Weights of a small GPT-style language model, trained from scratch on English Wikipedia: 422M tokens, 5762 steps.
Each number is 500 + 40 x the weight over its row's rms, rounded and kept within 0 to 999. Layers, rows and columns count from 0. Numbers have three digits each. The size before them is the row's rms in percent of the matrix's.

# layer 12 MLP up, 1344x384, rms 0.0332, rows 1073-1217, columns 288-383
091:574478548460520461497464485495462412528505484508516537477503545506520458522506483387464641460521518461463465446523525502498495503483575529508533540502495469443473562517483484540463550504514558470521606485527486497462533468451549458497467594497474534549488552462514455468555453501495447454
100:581468493579449555472514409500488565508517480547536584466480479480530503540459502486420468481528421499483519529436538470451412529488477594491465552546479484439522553508501516481552461422554508537542507507540508558449498539434490494487468504363484453523510474489508515482556517447506591490
105:566463487483544537552521534496510521533464448533391509506551551457437482485487450519450508505506522461518510559495521492518494510547533507531456437540470426410522544506428454484530464476513486504538537498465534466531448556468518516508519568498446463504551468534427515511467456498494478509
087:474478469532551533566574448527489507478509478443452547492461418470550510554447491505441505471522492466511497454491537561502504488586531429508534474506419505494416527494516539488492545471435518465617543504464479493535445485507556495545416526452491518580538479467523578496536479497555490455
103:440469491508470459528532547536505555530431492505454520521447518509531584428441474484498507428529539555577571598456438522531495475418523498514517496547530544436538419501496510471515502463510520497514515554502457493565486531542502540562490593478474444555525484454539477505478520517446449410
109:485468562518474510453569456502450479557460470525417477436459505518495481499476542463484579540548528456515517499460432486529477473529439514492561486580454598530567489477400600504510481470460515515608509490566497459483485444489499561499532511437482499588538510514501433520521461576473517508
099:484450494540496506538457484431476484478422470541504528442548461444470476546494503521500519491499473576524511532521438519521460458503536527445417507466521459531486524520487475516568428468528583488570515572500521470501510519468507547516530513478547506531488530472535516549464499455477470401
099:556538477592531569501489441555521498442442509526525527499482535470557547476515513421483544493564476475450516537561552483459422539446507546536478500529507398482461501471473460431522540455470527487549539486521582530464493471419463544551455521419588562505547455477550507482439469504522521532
113:544484513521492541456523492495455503441531455512506525410530527471522466480462457426421493500498458490459524503596414472480489529412526477522547530460591496470537435483483430518502485483494528525430469477496550435507501502498547549488609514510497497487467574489530468567525509484519454472
085:502527474466484508471555460549443506468439458436510488507519532462443511486475551473545516478508517491479556432533458494515453444465449495550440477535575541421550564461483478456503475534443521537468477496534547454517554500507634593476498498492568500535527507535476484576461549505473544458
104:558516513519498498520553517531387563471502456475498484468483521489469491468517533504484523455473434457536525512577487516459492458487550493493506513478526518421547464480448492513523537468519460567483564509442527577465521550451563612480528531437464439451495496511508500536440489549439479490
103:552520510508424496570557520564584445515493453518538508442468530604535463541519517428526525491476506507531521540508459523400489465499526542445559503467447456451448464514427549566500553458487498495518482538478504475519520558523542523476442488458502501512552519533506503535554470542523555515
102:516525490484568501557519484503578483443489448484519520436548382459482504468505459495477505483535462492516570552515482479431525431449590507519620587545513441525428446486510459539500526515538521466480513566572490500507503422484577527429550418489508534488488419519453499541467473551507425516
098:443451468528479501518512475514524553553474463521486532484550494488518477469486493528494449439519524460458607478571525514501481523530548497453519470463456487456554469520465486555539437489561493527544515513484541469517548480487568494509505517488426477440492462448430510463543493482506485501
100:534490455504564487469514496503485496483438471597497415432508450455574492498480521434519495491569550529487502486481468505498512618530529504552609478496532560532465504496477501485516479512568559482507513491442557515512520494465483503434483487499485456478482500488509513584607528483519470487
096:547462486486568596487502469448490501624537502479501488484535455506523504464567450526472526519483513527522584475489528501449435503571528502497466424496467467514554556463485525579504425484451566489606503480524532508450484471491550498495533417504433536521529508460593499480471497551550458380
107:484468502552482525507478495485474445517435528492464450505464527423463512469566529472476543468539507541523533478470497483434443536525496450466448478555558413516506468494507431581549534504522514513583510527505578510528526483486529511447592490445541501542495498475466494479476474553521535514
102:424539575557454500510484446544545511542516481575500470506519484484530548502582554514485516503504591524516502505466475487454456473515500533447504506560517452504488483483341500507506512513494504456560472506513575466530488524461538491532470452506544454599473596527491482512537502553485433529
095:509496513458547485509538473549550558536567457578425480505559464525501501464494505520501442502444497504421504508518396452455452486514523523512562482536431521437508506450449457525489564503538537466502535504499449480413544547478516569589519556383523413532469518529509588492514494509478537488
097:521541571523488541524523463481478496485474493544567569525586538544494479533536407538444470432575517466477496485496432441440482469452526553414416513491486491508484494493447395536484541465535528497506520531541470407490470505555543458616474611503552535527515523444524462518563502575468473530
105:627476485477593552526461479536471543472483466466490535505510504548480598549430558502478581488458508504485511545517448483470508472417483434469536535447509535478472565473492462413471515509421478500501468506565448468440578520508506552496503573459553453518471476489398490481557464501504530507
110:470524486481540497527499440510441564501496533453476523458476538527470469463469534453545546475496534426473464477521548500571437539502551483457512502451499473460519473564472475518545459491558529479511510523532501493531502515487509489502475554501531512528508521444475552521461599531498531460
103:477516491542564547556489528523510492430537402465495431544462456499582504455443493496487486487527494534467475515538450547502505521455595482524496511438493431452528513428440454455483495541579496505464601572457549523493514446464484443519551500532541474538481553451578573492563523511460447483
100:510477477579447450513490505530479521527540479447513539512500441533528526445464468470460529509513538499537539522545475428526502490516471559561519480529460518456560487462401444477514498455506548542469526574527494581551436427519496607520492514514451475429483507505455494569540527486521456511
102:431483471535549540568493476532421512471489499609572529497505486500504474489565499496399476470492491445518558490508536513459441420450512505505551489563483533453558465543539423536497488460437530481437521515557557442496505473531556561384571495478517472513533484441515532517470572498411504454
092:524462434503486511515583488559474571552414446509420529442436522504510458531567546502457563492550451473378550517498503551521472571500502480509487511512506495484556482460462553449560465467430485517596531499524514497570476506527481524537533489512571523554511546491489521514507518519434512496
090:536519470544557599526530542494410532501541501539416431501446510541537500456454497518503566474532442488612507476507560486515498474546525496514492425448550437523548480488495457504425451486480503610533527534534466472508523517513521552516469577467495516466468517455486505556493462512488455533
109:432517518507554544583474470482492439575433455490396501470478540484471462496529453420420554519527508519501510485543535525497483474543545506486526466526553517458538470487518476473517540487576577533526420544489564462485538520546588476481547539515495549550452525460493477488520478534520493467
096:458529450455473488614535472498546602524506494460481519530487505464485477548547497458443513450562507498500553478490517443445478450479561470516514495572548600497568503482455506559508472494476572548474547493533498557454516466524608548534496493454496481590483491506534533484527560512438483474
090:494492522452515484542493492513441528521495509543490520506509451447492493499499477401491497513483473549522498564513416453508503578433501467511529505523469563481438539482444550480531446432581475529455460530540559496465501528503539469532548469497479468502453443529480558463453560488479473505
099:445517471527465436589502494439449479468512462465433529492621574484531441434554405474479548503492541584512462501387491512477453492443525449498529473567481508482530443485453490574594517504517532543580538511520532468429535532446561475509456552547483501495493495488528522532524512519535501451
097:477455569496474516499463517437520446491481469441418443444505486498515569501541527512464494447558537535493546502496518558490510403519545448521568511525507458535539504439490532527459464501512506535486476554524524507555501548505510592500554433484554421513482451522575525494496486542521490515
103:535505491482484504486498433512506451447532598528470511494551457494536446494457426451477542499484487414520498522453564494433492554514488480437498503531521484510557539526502453579549464492500531501472469494569433463514495425450506494479492628523498519446503518485454487544452531556498491459
105:479442516482519476529534507474538524557527500596533479523527429473504511440558543510440565453505556488500527525445530563413432423525535543459489529537490555533600524479382467589531506505482566524481521534572509480520560442458540462456560498474513488549484506520457520570520500514509466414
089:491484458558584516501488430529411488542472491434525486482465537474577537514522542434419484540537561524466533486513518486528476469438554483496553606509484482428554531496497491556470484497480451469539619474474538480460456495517470544468457528464483537504570463485502552507545486564417483459
089:537540510479454557555473468527418510534543461463560452530543475539484496494512493479511498446599575474446488449476479502449512468500536575537471508481447509528554556497556475466547470534512503497454561512458511457435495509544469524539469537504519461460481460490461467492466463476446391440
106:461384538512554513550546479469544474496399457569518527425494462429535500514483497448422484455552485441495484512445462528453490544544494497532418568504544525491485557528487463510554506466558536471500582486545474466530527470543595493488428525529590515496510468402498456531500511450550491490
100:494547517487546528581509511461487447477478501526456585528571483586529487532575448495494508510503501415489449500524488551422521474465492490502468564530522461544558461484462424520518602464516574481500490468528479510474453532543510545529559484509506459515508517576458473549475491574477483444
099:495526495550440510545493448439542499523453438556457562570505550487518516479554446492455559430495440446487492517514571515496459387568506537574485542460451502448533430549502459485484544487489482493505508540497462524471517499523513542563462463434531453529440406467543479488500560505485503530
095:449523516438429455488563534435483560536486484502453497451529530533451475501508431477541513479561528461539579476529520467531525439507498575468573503521526455487487417469486525522552462491487468470523508526491493447552494444487525576493593510474491420516417514476492522533524461505586513521
108:512542482464495525505457552553506517469520517515484434500515498487440450481538470536496495400505498446530499467531407484402430446488522450539458441544573524462580427469518476546548482449511534552528562519467515505518446499530517461487464579494493492458512510459542530569545524489535523419
110:475544454513547487525487486562368555448507498501415459469484521492497502499489565431556567419534500463489486541520446524508518497513444464515557564504495475465457510464477504515515431485530548509472567544460500490596534528522515508480497487536554499519487525477473477524496489553540464553
111:531445519564471427510549501494498449503458528547446473503497408423450514484428552555487495511556562557482574527516502531500498458516586509538543496559529449473495454495406460488505486461554531489477598566493543535461485463466520450439492542505481497514529488475463615520512539449491465500
109:542431482543540469515539486547476486548511494586495508504485435492467454495545499462432477517459472497544492497560490553492509401522504479519459458518433532605518553554515571480468485466534553477512522504518475516451572542531539581449500525491450500517593408491479522470520536538508422459
103:575379467491466532508537459476462464569582454524508449491490455534513551482452515501447535464548511549494495490502403520541473522534494508570523504501518508436530559448502424568507503486508494604609487489476534469526513501417467448468557463423475399548510504528460531491553474488435515476
096:534494527446470550461523511457490521509456493535515481492494528466513447518570484487416462478519473496553550576549506552517481459452543442482490505524477477459495549472479538463545488501489496554522555463577484478530543481483552549483479571456478516454498573532552466507511533529549474535
093:526476446523611539484464464543443468561468526573504455507483455503617490511573451408494612479537481564493532479497534514481484451489472476550494484510468490501523513509521456516499458474523521512505506484468502588465490548550494442479504506484472481505525471521535421544492481580506448492
102:523599504491527536468470492517487556522430395489519419500451494515563491468513532534479610463493493482481550588522437536523501443481508533502478467471489459520484407450478512511532449523491528556565433489475471464526488490456491498455594537531496496565517509529466495514561484505513381442
098:483460546465420493529510464472471516537500504520455542569611499518539470499538517448532558479508519510618490557460493486500480501553556453508497420471538469439503469521480547546512563521528527508551603520456517521502505459484477494409512537463474515509446453483535560518580489552532496401
096:468404515479486494549586483544424489502464478565483444547476440533580500449433478461476520458599546547534495538434472477510492552491514528517471525577558501472485483499495546519521549511578514521496555489542583492557505457545534495525519510408644504498533461380476507576511488530511480460
100:528400509535423462505443489425543490519465483499449521453515512566508528483494482489441584412524424530482524505465479485488436552502540528561514511527535519510637488522520500529521495452538515514480589504499441534455491498441516557558535572426568514497524539539526484474455513515451514465
090:515514484540530551534517504482495495485496467440509441443517556474511487548554534485504542438512584524515501486508555515516548558482453490517482485481464536465528461510495565489478493512459529499494521471502524482459538473482536452551529495460474478625493542545562479483479579592479427443
089:567406515453509505485460507443473529513536528456437499467500411578544493467504502448496501509469496549455471560488479471505480508554574492417410535547542482524483436496492458480489550528533518473587543538491487569513553528477480496533531509534501526455473474483483459511569440556500557532
102:487515563477478518632552489480530497526476507502474489529461549444479494482525487546465504492474490521457520448465458492470547495483495498508466527461524507481502470497475446447518504535452533491523489499472531478429532511508477540595542505471512446567454473454516504497476479525472495502
106:480499477534577532474453528577489604525476436430552455457458542498471502483458516488493562423493509463493523491606539446453497525576471518498465573479462424490515488501493544455482429463507502532496533481549553511520482510499515498579552516484568587520493526528488500565532548534536514433
095:538475487478515430513464518465527559532448583480434543548446442503504566524488451438483485448532533516475514487464505479456417484510480439485495486461469442458555548503425499475517551503442547537512521529485479552495548423470536426477538568539527548461486505438495497595521565488501455518
102:565464504475489491495496469505500525497484491593504462519509494522574516487573518577494521507587508503519511465537462512445481470423509508499493498518522487432441413427482459540530583441519548590464571548521534524562520585505518504478525545465519513427522440492487494515552424506493489486
112:516514477618535480561483471557491505549483504526548478527512505517487453534458503464494530468509552484458527427433526552514509442509438606485509447518463438500520484513458459446521495480509518509573460482459487465459525497512550494545523486444490568472550483429472456442471523567569434459
101:529477517514509570549524465472509499512502543608502539460530479480547442477497487466461497508561474500495466468469547564491484506469545486546455481554580519501470443482471486542537605471500515523572466563487519532479522448467489491460530584507467406488459512464507483525514505565500465467
094:505498460512530501512500512466560491507517469511485466426551443524532485471476501464518528473429516528494507508408443460438509467569487537465523474475513476474604500501484432465510521445531509523548525530545580506516481526503537571454531550505481393546488499457552552534556470481536481551
091:528540492474484527482477494493497504575533489488417517515533444554491437472450497469514477513539412474437508444562455484472434526429525495513493523462539410462509537504476460537470504475554501468473603501541515489474504505564458516472546509517527490581558518490542416409446478490460523478
097:449441513510514522519487482523526474536534457554509440495482440462455545547520551458503494428531472502470478595518489539445477500533536470510494501518489508559558482517464488509531544458498460493471513550548495485464493543511503529495531445472468477463470479435553562469568490527484446527
102:527489514489555423473460518495450526465504485488525526366504539523528446547540515534434570425544528519478495516557434504452427511476512492477500522507520475525526544472488503475578473453577558468465574521532442534555533495507550478492539567444520545471480511430510494524575523507473475489
089:503494479548487568468534539512521427525533456493447503435497585507519473387518558474493514420547466430489505531474539482512442522471490435568531466482541513453512476493497506551488545452525472477495485547490543445507473431436579532529534493495539521618546542493545544536449469576474504491
096:469462491566530495553478430509458505524493535563501535486503450502459510524518511457382471427523412473456485526509508487479488485535445603503491540560595487523510513461529458526468533461554513513475501441533436447500466462468513444592499541452538482473460459470486474504556518504551441522
100:536515491509529493555524482568535512491489546480522471534601457581483433440497424466389555475566499508602494487474522476491478516473497590533518443504494552524519492495465483467519511487439534578509558498580539426500485481462507536514467522465509531545453519548444538588477583491539449497
106:500464486610526479531505513474498529529448520472451480500565467500484521470471552456504532514507481511511453582476434519489472488497509510526432444468516488492536548446440505501572548520522581485564505549477532562476476538534502493561470560472483466488557515516494471486539503485486517435
089:514461524506506523500473531440460472468509461522521561548569502463510484516507519442465530427489486482436520450478480531490489508456527490483474558544483514454493520459480520557405473487440523557492498556501468540453522523444497532455482505507553487482494519511485491559472497487461457416
097:504439501462556442541544511467503566511512503508497479504511497505517444475523509472485514504556481506446498517562580527484535494488542503467439485566526413419485497505524536480518510461546508559593502495461499539492477552551503522518625467530489507487516509525484456494491493508474485448
107:527487488470549503574570437459497510541489498470475500474503497479450480497471501508481548495456440440469523569517493511509501490468504480561490569480524533491467452449509476572542522496470504544509591526525489425491505418474545468442497468501623462506508459515482522502449562492606494459
099:589437473501527579473590458491439511492431449476533566449537468518577535490486536553467559456536489484472460488458547495463480524480494522505443537567516527466566493529508555447475490455473541520590512524561460552505493453451500578498523521485407518470438526496517554541475532511530555478
099:492456516497439495467527501469461526521455541484507448553596485536537451511468519518492514486527510439479559447527432518457503450572514466452521490527487570502478506492457443541497551459588543532529494499441468414438525574486496473522531577526472479481547488473495502580502432462427465521
101:505540516476559483466486485476516507460478443463486505482527492513461543422504496496541518490548510386469551493484397493446528492526560552531504474520553559530470558527455494431592437485515462473524559534522530605531568473501495473492507499423515466475516533480504480491502509495492501496
103:533459430506481575509507421562467485480468514480516469503508488539502465495485471503421551533530531513593549524519463474532466452535452501577495461510559555532515517442481469456566475464552471510547572508545474498477529528474537578463481526498486493461585461535491531510489591547543538476
104:508564521485547484499562497426470514487510400466517545532502520524505496499634408492467504508531494505517498417514457554421527432492467522563453493456491496537475482485452488607551473485498482529545558504441552473469491443526606548438569467487459451497464483547521537548572561494488532352
107:500510537514567529465520499449475490493484533538387410386544508492513531540540514464469498511497504491533519473462456498519509489524548472525476482517525538533456540434465475479508584474511505505559494636440498531545506489448496433564497476412542432523572569495490448489582499517606552439
094:489488473524522526470511433509509489551520498576460494478530450454453455493534549531535482425544466497527512469500511491510504476485501555502491512491499529475509423459437474492489555524443557521396576471490504498494528471458577549475490525455510452590498464445548469469513489521504441487
087:523454512507518523490543529543419461542379433532500485537564498455509544531534526495420542392542595529469542513517511563457499488514566488507440610564499540457515525475454567458475510485481459541516507473544522422413501460541567526519500491452493454503456507576542491487452567492532533544
101:459432504469482482483482414492399517510422486505517498514454495408554523507579551458435520468477470466613554573566498507464522479522522521495463564479444534491550495457515527503550453485448480505525512487524466425513478527534523538473513485526570437519503467470586443570508519509523458461
104:495463539524497514546538508435573521518475513538515431483455403435550402442445532547509472484542553507504536492444498569514387560523568467529446540538577516514514445464448491581599562513449499470453496511486516486436514498452497483487503493511517494483528497562494544557500510541491541514
093:420545537471441506471471489449524544467529500465503463471489516424510444387478471459477571500571469514448504433515510585469547445432557559605571556472536474443561430506481503518486521466515495459427619461454494542435510556485487500478459579514478505560507519527462493486542504529480515442
097:491519559473496594543527510480524574500517533507469429582542501551458489519574492507490504502556454497480465541487462527496537486444518496490470525514516488463494442497492432438547611526514522484479536559448525523493463466606478496540525564506545453499454591564514500502550588541489518432
106:524505516483558516515471459512480449503531428575498468461456500511568515507476515470506470493514474569526516516446466494480393486563463474502462546473566434528488579531518487461515504474498473480535466515555504577428514511404513483484502538414539498474498529467530510531479525497413569520
102:478558535544550491553471522455488508598536526510517499496490517402513538509512426436461528551478545526498516450554477503441536513543497481443538495489475451515511579519451449458517469521448516509548561600480540513495428509530594501514512511532511485449486519487511501524456499564448495420
089:465476477529534558477474472477459466539433432555433528531548490442492516489453514507478508550534455455463560555526465508422487443540560527477492512443521481468537424518490515515487452461471506551575537472473449530475449520499469503499592530513498486459544504418529488489542495553432514530
099:571434511535432489503523460535513582577526467502536496537542467476494515564493461559432527462577467505508459539466505535482450447496522553465440559473492494510480486466476412520599478491467475439469494468504517464548524477495524511509585442482500551526590491560490460489525467527567459524
091:472486571534499523563510510492542485472490547512467573477527554442521482463510552463517515481505561531511527451405505500482555424503536595476469504436448497502510436460462519519477544523560533461460503595452464516549494535499580488534483450520562503536423501528523448564608558512457472513
103:501451542474465529437474432527483472606471482503499450552468429511559474446507487480464464427555540466385527471530414415539462556525520556468399496464535556539505525493416488503536551472437522507507544471529458528552497570511572533502495529495525499520538517444514493573505494468515530505
095:539529570492480535562493514480506439444453538478507453607536435515552467489557590508482543525511534441460468495453545576482439430552537534458439476471487445498529464490476480471495556536543469537545454509480489493441501558515557503465566453432542476528472422520583462524591515572442432451
102:550510538505494477487439510547521472562495510466482535483548448466465458472481539542475477446541499542542572489483486563445497498487456459459535493453547459441475491473480507526558488472571552535490553586565526517482463555503527520465485480434478502575491489511500513537497473525498487514
085:494506493453475464552453468581588423492491581503517513531421539524575516552440550575515472432500467496481494505465526486468443524567484547518436524599604492527533543552471496488439514503476502492528527573482446560463538485507534491484454504487458442456503498471555454496458563477512485503
097:568522491547530588518535469528520539494533471467522442488540533604522495532464432492465467518546467490505521489490480467485468540459531533503465503518534512504515504454443401501506589450466489479537483483604472434518422533479510529466524461522457521434540482470510538529463470517542545428
097:474497518462556553468505470544504473505461505527461425501510377458521442491453480476448521508511540422485524470486443496509490534464540436529537530563540543570467447474421485489540535514510526456536549540546503442539537511547473546511488537452493469518538520510455550515473504458489487588
099:515469503487490497494494488453440534549465460536535394502523510537510491530490578509501495438624510458453536512448487453464444499486519566555526455517561513429574565547498481536539521496472576534485542509530547580497526412471509527387475524526575497453525485510488453547533552529527402487
105:470513467475516534527530482431551556520463463488512504531522441495511524474457508434435551506543449440466504474532455500474503505506518479468441536468522468489509416437500464483511489434470515531489503467524546499427527507508529525476547558557586483547502522491523491486544571613435534490
098:547488502521494549452539490446475458525448434493529506492562423478566537487523516538382482492518490432553531511555477449491560455535510471533547541526500507559551552526505489476474482493486535524535519504560579573542555506466434534514497569469536502488529473487451504543574526498442478496
100:466487518519511540576522522573471577473481535523472477515534449509440459530500486568446552450509511486547494503435489521475463523393549471549497506503515571474505499501499508474508527413495592535554500543485503520478504530447540549485501555417529498555521489501471472502573508479511464518
101:559465542537472486543526471575441566512503470470432434424522432529486498540520508512469560435560544413483530559499475464428475546487553513549498590508456581493491523487476478406498447483531509623545527546505498527517567436433484531512577478470563514497480478475494483520530508591518489476
102:495453491539466487514506481470528465517543485476542517458559504482523512481523513565520478496481519411508547499477488550553512465449470499515505516549505426548460441466479485562477550489527490498523541527505513479554524433517524556435484531500530425547542486466473502481505475534572522574
099:519527527473552588491490440553579506533467509378548560476524484528566478427509424475494557450513500517465523503514490434437507523523585518503491492511517431465507518460465500497602491442490495470489518464475529522539490445503511526471500518468533486563529503553516501456498512502467504554
104:545479506550452525436517508436500554463478490461524467471501482506523473548547512530488568447475514432484515492480548421478494470546476501516520507548602522531441506501424522541541467486506457476531478535439538456566533489449512493453479481474518473525465437482490430525509496478509493440
113:590503520510573516548506486579474534508455533494423465534501528554435499494481519425499550455507458438532442505487418514482479502471517524495580566451504500463562513418457575516469458446474510510460561522510480462516478511475496506496546557454516570551444481523475541544563490524479493467
104:550463482427443545541463475551452537481510532494524437465496494524507465473492490500518517385560449512546501533393542474501493560502458533544549428490555500443480513455514551553468565439516556520466499525433517527496579430510545525491568499414551509558468500436523430560590424518529454523
106:480519525565605527533468508465535552521582469434470569472476590518553526487538443429505553462486542494506595475597495562409517500540555429488475504498497430472513444463491478425489453447523473521484576538499487470535520506505451528520492506490535480538478447462494476416526447546460458520
114:492499507581517503614543455445468494496516466535434477465507542497608449479453500458524509450532462486526481508476506558502478536570537496610504487493484458450502526504497449509541502499510501502490482489491506430474437456455490589500460519503544510577530489538517535459579504574521478486
101:465469497607504490515503478563433541528528408499426489527483512501476529540517533554470490469558466414398541584482401434548447505542496506480496540518463488548525396466440487541500493494450540557463540538554503523525468432505535515545505463503591479529535529408506482520494476534499448496
104:519505546535537580534430532516589504492523491504536503533510441570548461486466433495469540446468526523482460440493537484462465546562504464480526518500491453464492556451508500584501446490501540462519501535567501438515462617550537490528476513503520510546487614514493581523505527561434476540
089:514496469492568562494577530495435598527533478525477521426532558479517552457540442517509526483490454481506557576510493486504513515522563474460562623486487490517598471507422551500513479498502535504459464483513502484504536403496571511437535443461515466484449495475528471488505500549500431502
101:546434546476508540506479498520505555542461525476403516494532491538521485540522541491520474542525498436517534581473508530475511503556536489466471498552527412566527447456438518510498487456557515577472561516514523449445540572494537483432462541459462464467542531505494457497502539522536486492
095:536478473516458509477553474440488570520526451505477513523498477501561512400527545500496601535543520492470549545515459506423487531440476525419524494555562558558541516503410496473501502430502521492448507521569524519436511541451474561513517469497509518466491533493526556499506500500436453539
094:550487492513520481505586526534523447502507426551418523488539468497548517512473410437496516474496533497448536412444498482479430446494529442532517557554546492434515443464403493472573490455480568518521547508477468427572549536544544557547561568471515513454518466511479533553521515505540538484
109:493487499463540503534539490500523461526515461503481485522510442525480529505459475500460458436494520444485502515535512556449472505551524479542476538581491487526504509496449457530538546458548549485437513525554562544516550494533516425478513490458568442545503538523483528590490491535501497492
096:546483552555478466568530456478526589502508429539537441514468553450576560515433524492505542466481470528506517513535455495456523498463490481514430485488482425526522459396489474549453520499502487537442534526571538514515530524538496429522467495397509512536491532557457462540524551523478457550
096:470510527502461528472523423471462444589486476494488529525527497536431568516475396548512546497573438455538478459551378516477460487501478531550499471508456478513552494481488518505468427483443523511542530541519516469417542511491490507422411511472506489476470521570532544470508472569535518497
099:413445486504492468473451487529485469511455452567524481500503447412512520426580510450422596548487543477559594559504504515519520446569505504531494522519482475522555468539482445524500525497509504465467534490596553443569488442478484501494556465433531513500584532523517476561518516525522462549
098:542578493479535577437589478471472490544458520498530480515529454473513503432487487477471518546497518438522524457487445491458488452474488485460535528535580546529459534434442437555484569494515525513563510494540485630491526517521539482531548568496585508450533578558528494458466498507519543455
098:513482568493450564483493493466480534507452470469538519529530514493470450597494444538469587462457525457543523572488536517464533407477557480472443504520391451454481419500518451458579542473494499511563496501461513520573502530508541508473521532479463465506594549474479451554500551473543511520
097:481397458501494530545475487526460482458480508533512499435525514575465531472527462458507575476504485474475509486487435562493535517461522457526510530424498427569461487500487524562450539497431523535601575550456490445447511548471506541440480468480469484538501444538545547498495450523504461512
091:547446496519545468461504534546491455467412470542508469477547554513491463441473544476510526556593510470502546477536500499445496491464383487537437498462560451421481489444502560523524567511543491501558515468491437515424566433457577532580515480398469458503462436505476481501460467512491469509
100:499563526476619560560504470471490448464496485500520438426531498405508491458425507465526456496525565500538535497486498501508490460533444497499536530548500542519480493516488427566505486516539498511540577573522511518516550490433500453452512484535508449459578529499450507515477489516555460489
106:488473568498523498499529502535497533529532510408517520471527528505532452509535463543489462458541539479477475512494445575538445464516501469454490487543474552518437479521430353480521516483499538540558455524480582536540541532512484474538543503434514466545479476474447519528469506513512385524
103:488475504493544446430470472469510525494528506556404473454517469570497468474498456504505465437536492462449539459565483517458470502469507418475545417483509472499504541470422468504517533452571575452462593546540542473468525537417536489474450541476475519500517546550498533472504500495412528545
100:555507508536559512522530510462408498547489460521441528508515475527514565406505469472529542425508440477491542534553527520536485466525491441511502548469455492545451530446502495545465506454495463548501481532477596531556544437580520552533572520444483503460532525439449462538587524502507534541
095:498504482493444504520507488550481521528556520463560482533419486445466537485519488507486441419556470478520518490602430497513499519476501529547543512458498399524536589444547442531428491530490552479510553553525525578539495392518540527481510468380484533525458484455432424527499473568517483524
095:509524496534496544520578489444432505536492441481552506480504508484569459543606522424482509535533506462475503463543484513523526471477527529563446498515538437438456447505505471519520537490482499529485477522461520594441475491506586503448558590479454449501592550482447443513542482494499431470
100:479517514531572547469517488478496601577562482500518507434509474527560583496498459529511440482551534560462518503497432518470529491495484523529504479478565495503491470492511502470455495498472549472497531514530486452527515512506505529496509546422602519492492547474488419512569543488553482512
101:536464492524535494540465529483477574461510475535515527421582521480440437547534414464474524455563520451504500591516602424486460475487458543556503561517506481488578494496508514420536507467463502535532482499468536558608435460464521549548555562484466507440447504435542506560539547496553477476
104:484435530575519572478543475486502516464557524492461468462459463546454461538517403508529514484554482516579505480470445560526512497527415509489515570544512444499512475464518479530517555554539493480476479513516501426540446564530497535523524509442505498516484534530482498580414462537584496519
093:491455514506504491483542408510533546587457529441471556550489513529509564451518570466511502454511549545512501572470496442459545464603482480508496546539418518480572496494510507502444457497509488477540472498447502467547534486514567523510517506479475544631536473548538470463500512479506483479
096:469554576519467528513431511506480507536483483469452540518532512544510426408517518539486500458538472531590500468523536500418492515540518481568479472453543475394580474491421508555537520482485526490534535546493515589485478538470490463531571526458459434472495452574580457486580545479508487470
096:586510486537525559441453526548528508492492437458464454485504461503426462571419500528479495436573478456567546545542559500478468509527506514420558569483520533485521513511480493449502449440548554605502489619557485436481457493518492527510487509498457555488533452485429508569504495504444534529
100:496537512503476597631582434499491481498467526506549482497555486512487490537395500526530529474482475556507525428541481504492467468463530457536526474451534518402483474472453476486500551509544522492548508536532456479483544544463494473548498511497473546503509547549445487494573503484484499497
095:511467482573515461534596516513478515512477513467525554519527494390486470499513482440531525491505641485504512514504549546543462509522494487522533539537483509435467517532473498512488494445501562532514573580470530506477489516480476545404461540494560529561527525508468571502481503490451546539
092:501498526497439486541548522489523557484460467482505473529508534491521502512528589429468508472586545442535527486521423490495468475473482488471459473494470512491532466439446490455446446494558486560489519494513492533506523529544487553485598444518508547470424445468452456537603471563526463496
106:486474504540533562426502466531473566521481489477445531435452537519468462573493494478461474526500480432484472531572523477486499526406504570481537489511523510467514466503509531539467557452492554485496562494452504463514485446498514534468457538507500591576478591528455561527553514521536480427
096:524502485451531485579567491530480492481439559540473431440504498481480539442501464505474534544446503377482494572499512534453464483424463502439504550610529500540479473510454469533593492462475525556474551507518447512484526538468563500521483473453561420476495450468570490486465489495561446504
111:527443482549466464501481515488516501531522505533512524423507459474490503553486470508426455476517497482513469482541524536483496562501416569456511514482474566486578555476459433429548586475508612552491480541491498493491497491506484563548492547400462449552509451498450546499544462486470543488
095:482490461477519565498530449544427515505459525519501543469510465485530465425441453470527499512547529505502542533537521512455386488495496539568485454511547461442569542501520554459472438480576495525539477490457473524504426513522486592527442533529513507488434513447524501507508523622493522582
098:505407475566463511576517426475500560494523484619479508451525464475512553450540529464462517386515429509442499509531502550463477510528528517518490562604488526514534509424500505505521452484442530546490524535529487493550574527493615507445450492463578483541418495474493502517537485541515473449
110:505501481600497572497559435511510439530455516489556474457610508516569454483529489507449434465477507529505489526442525516497531475504460499464497552567519507473503513506512513522532511494539508510554427506541452519516570550506504461531537508504497475542493483543484450558503480477481503420
098:497468591481537550519420506403445508540561474484523485508530434518520429493508507493494489518493500513532499491499483590479464490528511527480517530563414499533520477433438450530513556477586560486524557489492444511491441445524530437570597570499525512477459543475421473484491504450476499502
100:581513511569518537493593453502478478510506447457515543491505504562486460427476542461519463502522481460537491459496493500472490438520543530551572517555457478511560487532474493502519554509516479581520458525525471527554571485498544519534541513513493537509487457468446457495579516487552454443
109:589531508515464544510454475448471502489447465508553537444509497437511495473453530487455525447462526447540558507519500503487493480544576533544520513475489495430481515461425577441528505470510534461504529505580549522465533403424546504528534574536540521498494466453469542499505503565421534502
101:466427489498468535528511451533557514508555501473417430448527487530516470476463509441504599462525549487484565528518425481464412528425486487529539482526503482461504504493484488467486530519540504523464490563544496490499502421441462462496522471494533483562535533524505505539467507595488480515
085:516507453503462506496488454493488488532472530599501518515430398507536505507479472494488484491453453468476501499489495589488504509523479519496452520519529486469495502469471494499505415488524595578487473457494494552479459476537506511484508543454573526490558493555569535570540512525483468433